Part of a small language model's weights: 13 layers, tied embeddings.
Each number is 500 + 25 x the weight over its row's rms, rounded and kept within 0 to 999. Layers, rows and columns count from 0. Numbers have three digits each. The size before them is the row's rms in percent of the matrix's.

# v: layer 10 attention value, 64x64, rms 0.0988, rows 36-63, columns 0-63
# o: layer 10 attention output (transposed), 64x64, rms 0.0881, rows 36-63, columns 0-63
# gate: layer 10 MLP gate, 192x64, rms 0.113, rows 0-47, columns 0-63
# up: layer 10 MLP up, 192x64, rms 0.112, rows 0-47, columns 0-63
# down: layer 10 MLP down (transposed), 192x64, rms 0.0951, rows 0-47, columns 0-63
v36 085:458492542491505497505490521523557499509516530541525503510438510535518496531500516508486488520494483490492523482500482495468482469560509539536489514515531513534468532508502484550520509535474510
o36 079:511505484507517516512483509513479503510504524451483495505522472535544552504534516473515484446453489504524507506472518484493504497497493451513475489543436472524534527475502468465482524520486519
v37 077:488510511528483505500510488450508507475470490520475515486452472504461462487542508499482517492507512468482532496532509511489490459450488523524477431479515539488522500534459483522521529478480478
o37 085:492444478466438478512480479510504491503489472488505512466479503605492503518442502489511477511502490503528490504467496463520510504516493502501503531508502534544517467506493517488496500512522512
v38 080:453471468518545499498473520522487517516485539484462454499506530532505457518451542493477491530490526503507488500479483477513485488536494488529517472480507452488514507521495509516511458499463551
o38 086:470503501476514508539525491493517488497508531496465499529507457553504451511502453525456465522474475531507497516493482459510471525510481495508472447527505497511499523469507497471462499496493559
v39 085:490512507474519493499466524508491485514427533504516490507477464492537481481496503460511492510543484478536480500518503488453509491528482530503500483493464530480508548500498514475430521470540521
o39 088:492465488494509536526508496496508517463489495524532507503547484542493525531493489512476509518505514472450517443496515513552527459522526520508487511497518479562500494489510484490535558532517500
v40 076:465504508485486516531470507462483505496515490462505468518445512543482507496519531535482476504543486523437507478523567536510474517444503497503512471491521509532505534511488499515507507482488496
o40 068:482498488517510512517496500503483501510469501502484542528441475494487580492484501460535503443495536521499495507457462476501470525513481490468512496506472517451492506487491560491486506505518510
v41 076:484490526519499466493493474484507499494518442485496516541526506482506487545496488554515509495513512457494496525549516499475481503449492537513502496508482484432494521485547485478483463495530460
o41 087:495477453519528492443503481527532499507495519508524500522504504423485507491486516488506503543491463501510477510517468541502500459462509495473515491501581504462530470503508487499504487512503521
v42 095:546470512489518489491473466466501501507517554530516471485495492519495477495530523512530479497520492519519500477477509467469452513513502528521521508515525450531465485492540490551529464507451489
o42 076:477510505482527497508526505462501508486483505474479506519504463432517537496539493509493497443448487514492511515503467507474483549526484436488502491520475484486509529477475524479495504491487557
v43 108:477495488517478502504571537481468464501491511536479475511512492523522506499440552528534514482481513524491522506515522486526510505491469475462488486483506493489492521490459482453509558473518496
o43 097:511501498505470463483487540526531498494486468535493534479531531557517449490451508510502512538487502485496510486451506511481533506466504549463515482477497508550477484505457502517520504522496489
v44 088:509498493498440500468535498510498475498476432539492493522502501528499514517497557521502524504502501527506498511540521538531509508486487477478473478490495516495529492501505492466500562477570481
o44 079:515482498487451496480495551528519510497488485512495535457509521561488479489456526487538513536519510475514508476489510528504549484461510548492532509484510526530492477514478490547505516514489458
v45 077:491496512491522515498494558523465486490482483522509491515535494502471505487485502490538498527559460511501507510516486483451497495511542478486500457489468428515512527505528520518474465451475519
o45 068:467504520506555491479484522461556504509534519542474482452527516510521543547543481522483481490477513492483498496487483521522496532522496476465500473477500490465479515467463504493465520509511524
v46 090:489469504462502489522524512466526506512503469532532537487474503489480475503481507497524464448473501513488501519496523492483518461467494527548506476448491548491498508466502545448482503452492501
o46 091:522459467541465497477456463513471507467534471484550489513493522541517503503499465497541516517534528464475489510523519510489509485507490486471498530494527472500491458536500484475554486514503489
v47 095:477488498472536519528477500472488514545456466501461509499470509531520478498501502470519519464503494498518545511453466543518518483495445528515486532466489498513509554525484503482484492504473536
o47 103:515481489544524538534483464524490539481492474492535490493511490591500473520484493481471447504529530495475522524542489480527497485473493498495478509503486482530509504542513508484521535515500504
v48 101:436489471524479523505497539523528529507475528511430474488498510494502500498481549519514491451516507475488475505554516520532515485495484453495483501513514514478505521496460491482524509454482505
o48 097:471472497528481524537499509534489490520515507527534519505516508594494455519494491510496496519473505482496496513425487468513492483478504545480476487510469519511467455501476487510492504486488524
v49 091:467507501548491480501459511522512499489476510509439514505564511517507489488481472492481514518479520458470518485524449497504496506452495518463493439505506459470503471515509499544507483478514489
o49 093:479453505484502500483481523505525506555492507523498481510498510568464476529494485524455476540468464532547490526507487444506484513491501521521506446512522510504503498501485497514460471506488527
v50 097:531491458517486526511510477518497514482515544509460522468511545478494461482482513492519480477489533506513537545468488491538524520495521484473493492529458495507538449496525480509528504517448528
o50 087:464516517475465481518529494458489489528540512461501458499509513581498414490520490516505485540494481508502480518486481471514470498528493490493502473499476544498488485534506501492491502484514507
v51 089:461490502439526523496558471489498490524504514482511535497477504467533482494469529505543472491486489553510507449453492481487504469547527494516513530469544496491503529508483505508496508503474485
o51 091:530517535533464466458493488521481475458526495485502531504546512480544489466503518480536518457537511481465511499520507516490521504504537518496500515501482445507491524506521519441519495526525522
v52 099:487494514502532519507466490478485539513513486505481441503445526496459510483519479445481505511540473536502494488555463488487482510469498481538509537508525464502465520508494506529513472466500484
o52 078:473484519540565531553509514516486495476486512490476507520498477405498546527547481503486479471462500523514495530513491512509494528512500469476483507493495491463493509483480520489477498501490500
v53 080:478527475464512484494522483483518515473503511493474510477472507561524482482539501516544503529503463450504542473484501457532524534475513501474447482495523508536531486508492462494522510502485467
o53 089:500493523499458482493511491517466516521481465510494516476514481616493491479472556475529499470498500516501555496515487478494493510509502490501528489500475528517501491507486539503466501492537500
v54 081:460520491460530508505532517499465504488505538488537532511510532491450499488496520497496490510474459496458498531479497489457515474489478486543509516493541474477526547498522506503484492484429524
o54 086:515539516529497442479480484499503447522532490508495464497500508504532535538510475452547515503523488517474466529508471527522479517506538520514477478460521460464481505506500489469477511498519473
v55 105:461514484514527522479453503497478504473532504439503479524586471503536500473516509496491518472484472487482495484474520501487479494499550502517523508538539469497500485520522490514542510499474482
o55 089:494525505496499477511517499487496506554483508530485544495482462431529505500510495491464523493495481547488486495474441469496476514517497489511488494505481520460505521444510537501468513485495561
v56 084:487490499533533460485474533545528518498467489499462509494502474471535486487516505511460479493515504476486499529500448505543496436505518515501480459506498528470512468487493486535546490513486545
o56 087:471473480466485517519496481503512498519505541494519470486501479572504455529520481524446506523491491508524497500492506447540481494500476492548473490538485515500508482480524471510472526482487555
v57 102:494475497512525509508491460481479512498538499482539486507534533487488521523519439473541513506487460525457516525475494554458474517513491509493510530531494480513471487485522446540509501508477472
o57 091:527533504531548472504501487490505513533503486466470491522501504377498549491534507492477482456481503518495486525517477520490493516524497481493501512488476494480509516487498523483508490474483506
v58 080:530530512513493485491511509551478473487527509524526490534472497515508496518466467522470523521518494452535488526465481510521560509482487520551513458497491554505551477518510521496525483506489493
o58 084:487530515444445507509523518516505514514511485492500484462466504554525519457447527502503509534539509517511533471507526469481501496481514486514517494439545538520503506486517476502492507503509472
v59 084:517494484496488504532510478489482472511488529427543460516485460525490486490526488515476508528540496461457522519516517519473516478527446478515502479446491506507514496516519515517474520517531464
o59 083:499535511488499491503506500484530531496475495486484508504462515521466589477471501508509501507534521482491570482494493540505510531506516479518514512514516497541534499477522555469495463485517471
v60 093:422502527452507473494480533470468499510512471549471495496478520547504515505472525491464516510500540516519500511533534511527494504469508477499475510478516482471484515475500517460524537476501478
o60 096:483479490529522504494458511560484485479493486549472534500532467507520475516509501516533468508501500499510481514484508486491543483434478491460504476501512524454476485504476468530476518540514459
v61 092:485492520498513502490500506494494525535506529560518484503482492505483525533476506488494530491504479552501517494466479464527459487487501515547490500493484511510408545503512492490475487453475535
o61 090:499483489508544523545487464515504485466499497483492504503536505453536500512529482493462489481424500500510457502512524494479539529488446517491471517490517481483498524493490482497563529516504479
v62 098:479484488542476448497530500520535530504521532493475525538507488505542491493515477532477505511540509464476448462536489523478511517507488551469504512521497494487490505452468472508511504479531467
o62 095:502491489512508516490487538538505495515509510487533490520516469516451535498489556512501530502475458473517548469478504482472502465472535551504499475485502490467502478505489496528501478473472570
v63 101:465497496498502541466449488497454466463487425541522475514550515512481514476492553494484509484529481488508520469513492531479462525485536529513496502505501500529493498499506511513490462501482495
o63 097:513492520480534496500513515484492512539493529515505515446462454459525529529531491514520453474503496505506432503486421514532526501515477465483510506511505475493479510484486510531493511515480504
gate0 102:519526534489477500503462520511550505506498450493495517487482553507494480477455490513518501522512471494502483558530463539457485485530525543474471505512453500490504497507476476517516457512520493
up0 089:470484467496484493506558500511496501516552575499510494494535500509533513514462499535491484482501509479480490516461499513487472489530473451504496529518541547486512469460499513536533497515496514
down0 090:494494525460570538461479455510492505506470470477508531539484514477487581490497515484490485522488511480493490506506520482536514504490492551497496503514470500489475535544509473474496487492492524
gate1 095:475468489470531504476515477497533499488494498524534549489496541515526523488486520478516526514503502512489510524505453505457510509498489521501462534503438445465496489479498511493523435472472525
up1 097:497522516463527498523494506452527516481462553508513490518460494494491447551509510519489548482530511506478497502509484533453494494484459506519533545486524501472544529488507510502526514492533500
down1 100:533507511541491512475497514497479483548554471520447480507492512477466552526496534516492502483464474489535480476479502464519497511509531528492495482497475484533511481491495441462513488461520502
gate2 097:493521457515499499459464511507561468527511490523509481489446519496473503536471483518524496568496463467490505526516494510507455512493492527518510529469516467458485526499479511500524476487510474
up2 095:536515505494498483488493500515521511514488516479518513525517501491466486490437466532523496496494468520514481521493523592490505531448456518520498525550494515468526546492503486494504504477491479
down2 091:510489487452496489517472513530469515501499451508468485431449513485508494542517463506502481480497480490535487455501501467550511510475532515478447503468488499514488504514509513506532505456500490
gate3 098:505500550510483536541496449514497517520530505519474457484489502512485520506488503501524508527493556522492494476473524479503521484517462497544500490505472538472479555517492458477483454462477490
up3 097:488481496534504441501455491535483514509489518520524505485495492474516487526534483439482505521516499489486458506478528496517559499492507536491522508485512552527513481571531502514519497467495502
down3 092:528489497499535497526521498480539507516547491550488465520504478513478520498517530526547517500493469486564512468513487505494429474529448510550518510481482479496488491515496478484504521493500489
gate4 097:549505522521500510495511497470509466458461499484515531500507492488527584508439478482495494510503439500528501496456481502464481485515480473500484488515501498469538490492498468523469498526504512
up4 092:478555491443501493514507524465483518513555495468512485473513484483497503521488496466515477515464525521468499515460531464486513529484513503492501518537432516472522478485494509476497512492540464
down4 103:514499454498539513495505491496486518511491497535518497491494470544489556520491505483517449519470489533526478533490469537498497480523524456526482538466491541501484549500540499488484551490499521
gate5 101:526502490512522498512509519439478483512514527497526492461542477439504517461469487469514481511522481500554480458476511493462493459525495471494527524474508464501484516540517482477482483486519479
up5 106:490474495445486466518495464517521503487480509529461483517521515506511471496503486531483466541532531526492522491497497502484495512492531490526522500490441496512507445488555512532523519563527513
down5 111:522503491506490483483467491537503474475506491527469531580447544510495556427537502512498547514511490520513467499493472495524500535504492506514475474501493499495509504483474493503498511521506517
gate6 109:476454502482542504497500516526489504455523515490506519536489499489483504476520536459487478493463563498505521512514470523508513515522462482509560489531506465472537514521486468467488471531477522
up6 104:512526501513494474469497496481475530502514495492552530520488472551504480426472493483509493497473497507534515493492491471508459499559508545481519502522478515465479493518487533514447526475516516
down6 102:468516485526477538497517537492488507477480495534477509485511443476477539464508509472499525525523524533503481464484478506515548508539493531493481478504485511475441503506524535454472529498526504
gate7 089:465519511445483439512517514482529518509493491465511518469508531507509534489441506530495523482516483505479492515435485498492499541484503475503462518489503484430507485465500496478527484500497485
up7 088:508482512484514503501510525540558488529462460495536513489472514480479472531488510547472506493514496502478489482536502467493483506524547484515492509475514515525545533505560489452517492500541473
down7 086:505505494522481502474480516501475514455556498490499513479499523493480520496525511468492470507495467492511494527430493478507489499484498484486501447502545496517506521497513530549467534499463424
gate8 102:447460498524510503488495532494469500509502516428478512502504498502546538470485475518539543482498474527490528528485484515456488497477480518469481510510534466480526488474462527481491469487479484
up8 100:539509490506511508475484516481488515485518549527561530534528546498555507531479486471496531484488459504521491471476504517498481501503482470477511490537491518471521537527485446484457492509511506
down8 100:534546476508489473484515539487543507522485513498469505539512509511514492525494470513480475501484525485516540492518474533523467495520476541436501547500524527487520526523521537554499521518509517
gate9 111:502517493480494515502460491491505445510496529521495490508531529503506524501475441484484515511503507499493469504510541500466488508456528521507474507479496512480562546491531531556483440519475509
up9 095:496517513519541533521487529510495445465564500483514489513481508498495483533483507544494525477499492504472518507518505496486447454485488496485541460485470536515465508494510533473492461499452513
down9 099:517537460527519493477507515470494501511500517483476481452496497501549514534452507501504523496512475499531477498492561488497456515525497491545499445516491474523452478507475520509540489518539498
gate10 101:530507521494494536517554502496544528490528490459509531532501508486529534510516504501508521511472496484515482516507426535480499539508498471507503469493479538482490500505497463545469454533479478
up10 116:515455487532504496522491515477489497462487476504504489482503460494530476517477530459532468498489516532507515496538532454477518478436516496494518534502495501519456525487517483484520500501576510
down10 109:524512493528507501467464476521504491516504487511510509500535495494503555530479477491502480552529537463456487516483480525470501523479520498501511436475468515522477492473503479495454486462512556
gate11 100:499481486488544530507486487482516504503532498523480511506488503486537510518519536514520469508491512496510533528510515565491480519532506507514524495449470521501513532568505455466498512494453553
up11 116:483474524522476445503499518495565532493518547483470488495513482534501512506451475534515489504488532487511529486468483455520494496534467507471466510491493483486538509494440504489535514520510493
down11 109:494464485557473473524519539506490527499476516477515471516495516467524460484531509492506502499498500542469515488520459503504436488450468500476476509505498522529521483464495511520491457511548479
gate12 110:515501520506545513496504410532511520516507542463494543513512496451478496436491508474482518483479467479464499487497497509506489518501485516470530478463511504477484539486532479480506500508513487
up12 111:504488543531513498533438540487516540522509496510487509508542515541481489494518479493541503466488507514530512538554506524532484517490503514514502513531517502486516462465454489474478523528513460
down12 110:499457503536535505465509468472511503508502509489495534480500519510545522480493500546493485487467537505488461509500437495482559496518515482456526491521467521508526499524471522480492488448529509
gate13 109:482466490514523472521483524462513511502557516502481520492527519487496504500544502508533524535482530520442487540536507477471509506499522519560503541536521482487477503509462519477503482503462474
up13 120:517488531528487432544543533517498485502542454500509484474505483501532497495468447503479499516519520503469489496498478551511525503484466495477490472517491453462515476500533502499480527498474478
down13 114:474475480553472478519477527482498527463527461505444501475510522526511485516473490508482502518516508475445520550486479502537491496496509508518469509534494467474495477511448474509494523457475491
gate14 090:521507510476504503499504468538482514487482497455472484505466522536519492536482540501531530505473507523497485500471478501515493533483487501581480487483516514543457510540465526469488544475486507
up14 091:503549517547502491512491512443504513516479444506484531468498492469518492505484449524461485493516521546485527524525474510508477454542497534458492500459519483511499471510503506493519530523503512
down14 087:503516518552504493518477499511534511465477524492533497509481478516515502530516546495483521492515427465496490527471516441473495485538502496552470509514478480523507501526518487497496490473462457
gate15 087:535572506468504488477490521484471531515546475484521494477496495487480510534517493462491483487518480508484530538471534472550473507500502495502509543504504521531467483503468486530494479444525506
up15 093:472490514579528542485494507472513511493506488442532486492521501532487480494527498517548536487501464529486484513499508519476502522455492469496494448482509502524495508507547485513465502541490484
down15 094:465499498511468489489506501539475491554518491497493523469476523435494522481479499495489446502523537496463455486492488515519461506499559527473480508483506509459504467520476464520501513479485476
gate16 091:457498476501523457490461430518491519532524487480514520454521502521485508534513483512484485523522443501523533505507490505464494499490513459495522493526487481530574494504490486521503516471511497
up16 088:517533555482490492502502477483462493494515548466508506463561518527458503479509467553500512513488515505468492493522485465486506516448501485492474474488483492565494490499492516498477490525528529
down16 094:477494512496530497497525501551507517508499522557501447513428457506506465491466528474482464449515469480521491490488490520514504532525525523527532528482509494487474487468500502541505498492498491
gate17 098:539510485488481489503480511496455504504529479437526505489473542512561508508485500535539483514494469503514477501557517511519490523497484526456468493524513485547498523494538503508500539512461491
up17 094:555467514520512462508496526505460475544572461508484522485491473470494482481477498526516465428515525495505454502502487495492513507516471476509494512497529496509496517456511488530517514484514494
down17 093:448515462510471501555504466510530479452473482479514522484481499504450502523538524518492527544466468465511544516513476503462488510461516534508508491508511507485509461512505492503512496471468506
gate18 099:510518490508479540520507473490464528533516484498440537497481494522494503504526526512494518476529475481474502508537482534499539492457503558481510469470528504506489504470490457570493484485517496
up18 092:444494474514484493488487554443499509477521468548488484523488552470497460528488501518480485500468497466496477477501517495520463499483543445481526499507497464509490501501484519474499528527477515
down18 095:529477506485490517484515510525494537481506556478539475476504478496543519531511489495447521546528503510509485508517536502454503516500527529494481514450487486501528480554499507457505467459488498
gate19 092:534471504451504534545482566522482488495557492518521494484516492506539551486502486518487503526480505500520479493482483548532484512499526529522504483527493466490466474545477489515510469504515482
up19 103:479525469487519454549502560485515470498479484488515514509490525517524478518521519520529511476486501501517465505503525498510514440518512485535476506506506460441479484527514508546525497513554512
down19 105:459489534502515402475503481481501494487453494490514517526523513492535550522479511511503464490515505455512473517541498497466496504516504509478497490462491486494493469494532499512499559504508518
gate20 100:562509528528502511509484493495520513521488532513527487500512501465513497464503561512476540500486468493468489481476461476463501517477503476494510525434511503549530538473527498493516537503483499
up20 092:486530525511483531504492450534547494476445493515490446473512458488531504545549499542512469482538498498496498489484502516470505487513509511489515502494507492533472499506497522443470531526505515
down20 090:527465429527457508504509564493532500488515508481497485512515529503506485480480485483531466504489468518536536506549517513501533478500489508465460499500514559478512495541480510475498487504501504
gate21 105:501503545467513537468501471485491481509507512543499509467503515518557485507524490487464498503538537495531510543495468466465485528501533525486538515503510490499502520476472512495545511515437467
up21 098:517511471535470501526474515486526538487463493492450526477558506528492568479500477485488499524488520504481488442479487508466494523501482510547516471501471468504470480480532484506477498521484509
down21 092:487473525498466484474510479473474508457505507500474522458491520512482542515514461522546476493519490541481501503450518489540520488548499541506491495521496498519494501555490479504541479477458533
gate22 094:521470496466485553522544495493481515509500511533482495479506475510497472504489473498516472533501478523476475480457486500496471523527494539509507509474519468470505489573459551473518461512485478
up22 101:466528495557518468517478486467491547501530521471518494513539473507508544503488504502546504556547500525497494498496520478495432513517526478523527462516511467506492472498508489495499505481499532
down22 106:481548506491510535469496493497488482531516497516533487518515517541508487530538455535467523480467505554481517487518476517515514498462478511491514522492535503474530482540524562504511483547490502
gate23 093:503491515464508550512483477455490538461497528539485494468520533467550523491500492528523471476490503499490477505519456520486510537516488551495528507536526473535515501481502474547508491481484519
up23 115:499485500469502492487476505503509523510509520491512493443531534516515539502491477532491490469468498489503532491555530463521520543507504489491511512514513534529513480460491498483562527538497567
down23 122:466494483505493467497503521519539477544509466474527479469499516510470512490509524488529514483491502500511546523526537493524443493483526498494493519523504554489481500476524520419529531513482491
gate24 097:504490517475523525516482508533508480471519531483494466509464484516503496531516486456491534472517499493530489465528455522498515524536510567552507480486483523494574460485504493480484506500494504
up24 091:491533512493497521476455468536522456525546488494506541544505476509507507505505493524530520512502507505497547486496516505516482485489469475560468554471500467474447499487493536464490505505486499
down24 092:510460526536525516480478464475494520482509481509530488509499474488471470511480488503510457550491509476468468533527468482480546541498491526443497461479472489501528490464519507498525462480499519
gate25 096:524506495476502477510505472512484524525489505548521547464476482445515479462502485503503534538495521496520484497528482476508510496534451544453482484522499501485445532512477491511478489542465497
up25 096:477505493523505504486477460542544475526536469515478450490485481547539516504520505439525485492456474464494509493509532513542498507540503473523519466484499485510518471494458521507494497478500486
down25 096:516490538487496493541524495440510519450483534516503534514516492490463508489466503474452523521482458493499528538515492483493494524498481486492504547472488543478448499517472479503507530503464469
gate26 106:504482491498495440477527489475483506503506453533477474520462521501527506506516487469507524502489531482506494516505511465529513482507535510510504574493540463538517525560486500506538471523507482
up26 101:505504507500546452473465502503545519477505492512463466500483531530494509480485496504512489518502551510530487522535471486501529483488510498497498508522512480535550500525489546476545490515517426
down26 088:508503516498505506488469496522474475471504539531541515474525518513489465499535500503480541517511499494511501474485539495496508542514503486529525482471521512478530500434569485514486503495463437
gate27 095:516495499506510508474483542524524478477451534460494508451510550530519502478533479486519517461529511461543485475533508483502481536512510451496500491518489451513495482474503468529520481520474505
up27 089:525511527453531514527502503518547514520477487508481488573486498469508475501489484473521504504485512520454484491518474470545521493495530536545523508513533469489440486485479469512479518510504506
down27 089:509503456503489527484525550462458538504498503453520503492511522532515545488486489477435492485524501515485547489501475501475487489501501481477525483531488526470483485545480517482509493469446495
gate28 101:476512511506501529453460504502472503509529532534509459495503490512499491462472483512522515460528511501510496477537500513475548514512458498498537544488511499418486524519459488490465493475494517
up28 094:455534461490512516494500523504478498466489526483531495521477506506490531516514499525529466509469518496490528475532493456481480491526527543458544471462518502502496523505482525511539471506516569
down28 100:523519471500479511544510468500476492531471491533496455507495504497535498507481510503526473509524509499441481535470496538510482488488484477506543480495431447499513527523497450532491527487496517
gate29 088:525535526502521462515485496508507544503462472460459528501547516496479512475505483535480509531487515518495455529486518548483469534530460490503494517476486532535491500516486502525485484477446510
up29 119:573490497513520519489505467502530504493521526503472502475499490469497510463479488465494487521468488516503493533508497493474489479501536535504494486505490443477487556496534522503456472557488548
down29 113:537472520518529498523483455520514529494453485507451498525494513485513480461521465522519559526501473499480544507491512537489461534516503475501495501479508508495493474513467491526450515474458482
gate30 097:509487524481509533498497507499493527536477535500475559481536537502516526507487450502500527496478481536503533473546472472487492508512497506470532495549508493484530517501549475479483471541523536
up30 103:505514492462486501524548465508518477501516509531518509455477520529507517458517502530462506493489483491525560504466557490508483512474481505480486518516484464491521498497458469502567529487481512
down30 107:493519490475479489528534506535511484523475498491495493467479508486519521465482548552520492541506525535492467514527486485528488489453476539494503486523522461525533495532481509444484512473529536
gate31 099:569504550505532476521538494505480501492511488552515502481468528538499526498492480504501485485513501531512541485502505520449526527490463491521485508529474507492466478497499503500511483421492478
up31 095:515496484477499487506538453534464515462481494521487530493503475500476496513536465507497454498494506504516492488530481506504460501467455543533484456572508485488461477507473477499499468513465504
down31 109:517451479511496507479513490483498513482456477536465486535476493505477497517505525527522525496528520476476551521527486485514460485519457522522492456492540489511571464491492518471478473505509502
gate32 095:501492523504544517519512466513465477536504493491478480488498522502432521455493545501481530538482499496493510502479513478481461481472531520556535509513499452517511492499495489556486516489467478
up32 106:531530539482548537500492500529482517483540471496523507485469461529489500531514480524497542491462524454493518484465475483482494509508540495507514538493526532502488523462507545524515509458515475
down32 102:524536495502464469501534523565480458492522485533531515503501510501491454509481530524526471457469531502505497497512459509489471522490505472470457517477542485504499506499524511451471500468493487
gate33 106:485511496547482505471467477476554490516496531482463511465486509457504540525429528498507506498484492498484471486519493554509487510499488498509468490457492508512527480503500493476479544510443485
up33 092:551474480536553513486503476495507478506487471539514527501475476490511522520474484489526496531511492489484492509550461452467524495463465491482516503497489522532490503511499546515530503437497532
down33 100:424523520476500469522466488490485499495508477485464470492487496495499502466531526531484474480492466476490461476526490550495486526511483505493505524501533502496500486474507482514476533582495468
gate34 110:474465519472533482491480490508500513463484490491525514506414511504501491493515479505508528547427471483493494483463486482496464494518525475520549514515523482503510516484473483459486476483486479
up34 097:484516465541537480502539509523491559480522476487532460523462489513480484494468527479479522511449491504495494494499475516481478473483513518471551468475474483478500517474523533494512502506444506
down34 096:508541532477466512530483484469487471485486501512494520489575543502464467517522507484510450447484510456510494519477482514500517494472480480486514448491518501508504517473466492488459521502521515
gate35 108:497489477511556529503464498510484486498499501553461511488506504490467502492471494471481541464471482564495458512457480497493487495534490499513565517516479496524518489530499477490505460506460480
up35 110:517497453516542447477539496522508512493478484490484482486466496510484476524489481476481485487511505513519475479519524466504473450531502521519506509536508510509469489507512445450520478487431472
down35 105:498524482509490493476473517527511473496519488506498494504467527530490486524512473547516496531489544498473511479530505531494533551518526480521462529467464511447472479496538509481530541538529528
gate36 102:463486496489469515482465473458510466441482518501478501493496502495479517486502508471484496509493498484474497572459498521484513538465500468491506502528467499475488555510493520558485497475460479
up36 102:496539490486491536511497486487456533529479533499497518520480531501482463486506549502515504522528551500502450495455461517512512496474527515475466482535525471484526511484481466488497487468450521
down36 109:508505521499496464496558535544531514516516556468470525527476548482488479510481474473531502465485475501527513507552509514530496507504489493505503484476506494497563477500511476455515499516466491
gate37 094:491489549478492479523508479448494522512469517516516499530496522514546488523481479450499481444484485537482534484500536510458495487503495465505518515461470534484471528550506483476505475490481510
up37 094:465495570524516437511492456503529529499493507541509494506514508475515504457514499508523496498477473521515499474502508532463492461513533535510489546494472501454465534492517453492491497504507515
down37 096:521498503491508465515482550459515493527494496454476481504466457534454513488505495490496480445517503432486522508518530473495508513519481511460487470521531537496497468515502489463515518468473506
gate38 111:508465550525501499513500560442508499475550471435504522527456513486477522503471504505528469538490475501506460515518482495481539535485496521511493503531494543506485496501495497499485482515483512
up38 106:529515509478521491494472493513530537478528505520490495507497436469496500497512501511514478513558475482521504486426448459485527486510495450505510486460544514504507510499533526481502535499512483
down38 104:505488531541457496504504468475456523500520479445532505537495502488515530498428498503467449524491463496513479511496530491512475502528528486506504505556468499475463472492497492521485491518506516
gate39 109:482511506524511503500517534530499521486540509513493509524506498493505506497537488450502541466540458532507541517516479485508467478456470481512494503459541523495474465531493461491494437474526513
up39 095:474487507499471490502494527476501500537516517552501505496491467518482467502503463468533460506532462524441492525526476501472513488469448498474512480541505469557518521501514515481504489541479508
down39 096:503508478497501528529477478486541484500522486426515462481497512494460463489472503517508490504430508510519473493511496537495491573463530534496503524489464471520510495480505507472475510498500494
gate40 098:513507524495494482476503451515423447510510530498505510483520541525488486504519539442497543470514499504472465484480494473464478517537525494494509468449491523527493503491507507510491505501518470
up40 098:466503449545487509485479504465515514482453457475508530472507503471512451565483496514526475515481464490488509524516508470528462506545511500532536471508484521524512495498502516510530492474486491
down40 089:505517506479519482500520539515511550471514517512518483507506464499512426510505491541524476511517545524490489542542499481492475493512494509510538516484564460494528498470515533508531490505462498
gate41 096:527507522516544494522482482504471453492521527497496523503518514494486478439495496515470486473533493531529483492493452530474489440476498506533525526520545478482454535466497519516479523513496497
up41 102:515468517459518491509462472526489522462473494534435528498531510495516519501530494487462533508488469499511515522483476511503471556514522503443499506507517532470535505511516533529479470520503480
down41 100:525488523508504473512488466484522468480500500467448555532543517513471462485482510504478503462524497548515497511483475562471495481523503479452464501468538484499492516511532495513518484518511498
gate42 098:462496507531492512437470488530470502517519520439512460474510508508531486517490502513553506501513496511472493505519518522516493523517485480544519508447478539456474492513521526536463492488519504
up42 089:559533532502546510476492510532534508494492474481481488514500484546509485482476453503455528494504538510503486537471486496444519463514483517511473479542532530474507468518491512479505474506482490
down42 088:459488480509495461497524476485396470467541491477504500487493527484518530505500526527486500501514456495489513483495507512537498446513488488500520530476447509502506522494467477528492507495494498
gate43 102:522481445535513507523491540515490539534521468498454492489532527495493493499514484472539536485516505490485487530475527501466464547510525470521517518482479506475468534501474477511480494460484544
up43 098:522524486519501524494472480524541537460505499473490493531493479510477488485530524479532487459440522522485478533493508548529498488519503472501541447514497522501510519471517500530456538530499522
down43 102:517497453552492492542503499522512514523497518463528496497495522494496533518525473472523475500504533506470445513484531508474465476522477512530550491457536515480459468504498502489528482538514526
gate44 106:534498526485540531486473538486491522530521509498525513497503521461498501466524460466538467491516484561440497467481507510525498513504506521482496507546537501475510522490482494515519488531495555
up44 104:485458445515476451521436491497513499526497561470483542524525506508494518508510505487472485533525481504486503488528498473499475506497497521445505487476525526500490487515518480481526505548489542
down44 104:456522538461517495497503500522503559483473481502547480471502573548498484483493507496488490505503492525508477534519551491511468511491479506513448501498491503547490514509485467474488498485537492
gate45 104:532508497525514482517501477518519526489526447484491514477496484493503552514493543492519497550486498505501491536531468503563514457463531473548485491493509489512492507509536460488502474474524543
up45 107:531496527483514518493474441481534507490520495495483492501513473507480501482476520465509515489491512505556516497435534472523498488449472511517528514511537503501493491512495514425541478518470489
down45 109:475516504470535530475521481504525544499516516498522530488516472453484547506558503483528517504530496504554487470478495513531485502504538493495491506509535481523462502478479534463518509505467551
gate46 092:459495540552457473484485454489520527524483476520498514501495506491492520524513505499482499527513500506469499488486515501476463466456508511428530497492518513501493469472524570474502482511467488
up46 095:505535519474489462493508523484540550474482526502463536454535480477464505524522528503498497549484482502470481509539494459507534503505545523515502487508499531486477455508525470496480523518509469
down46 096:501496494480461511470459511507520525463535523544482505564475546523503480492491511507510477449544516524492504503482468473506510519514498496499518479483513479562545511522490505507458467516510515
gate47 097:540496521500522519503483447478498514513546471487514468508511471531532510512516526512527491549493465500490504505531504524485532526467466498505518553496485459540507508475483551524473463479477509
up47 107:499483512475537513489505494519477527510485530474511497496496504480526542466532483514477491526529525495463546487472512484530499465551534458525540516498493488501468505517482480512559552464509517
down47 104:534447489523535522511513505475470499516563492440534500492515470521476511494526482457471533552502500486504530505532495493511488510538493506528475507490504489496485533522484547507498473526490466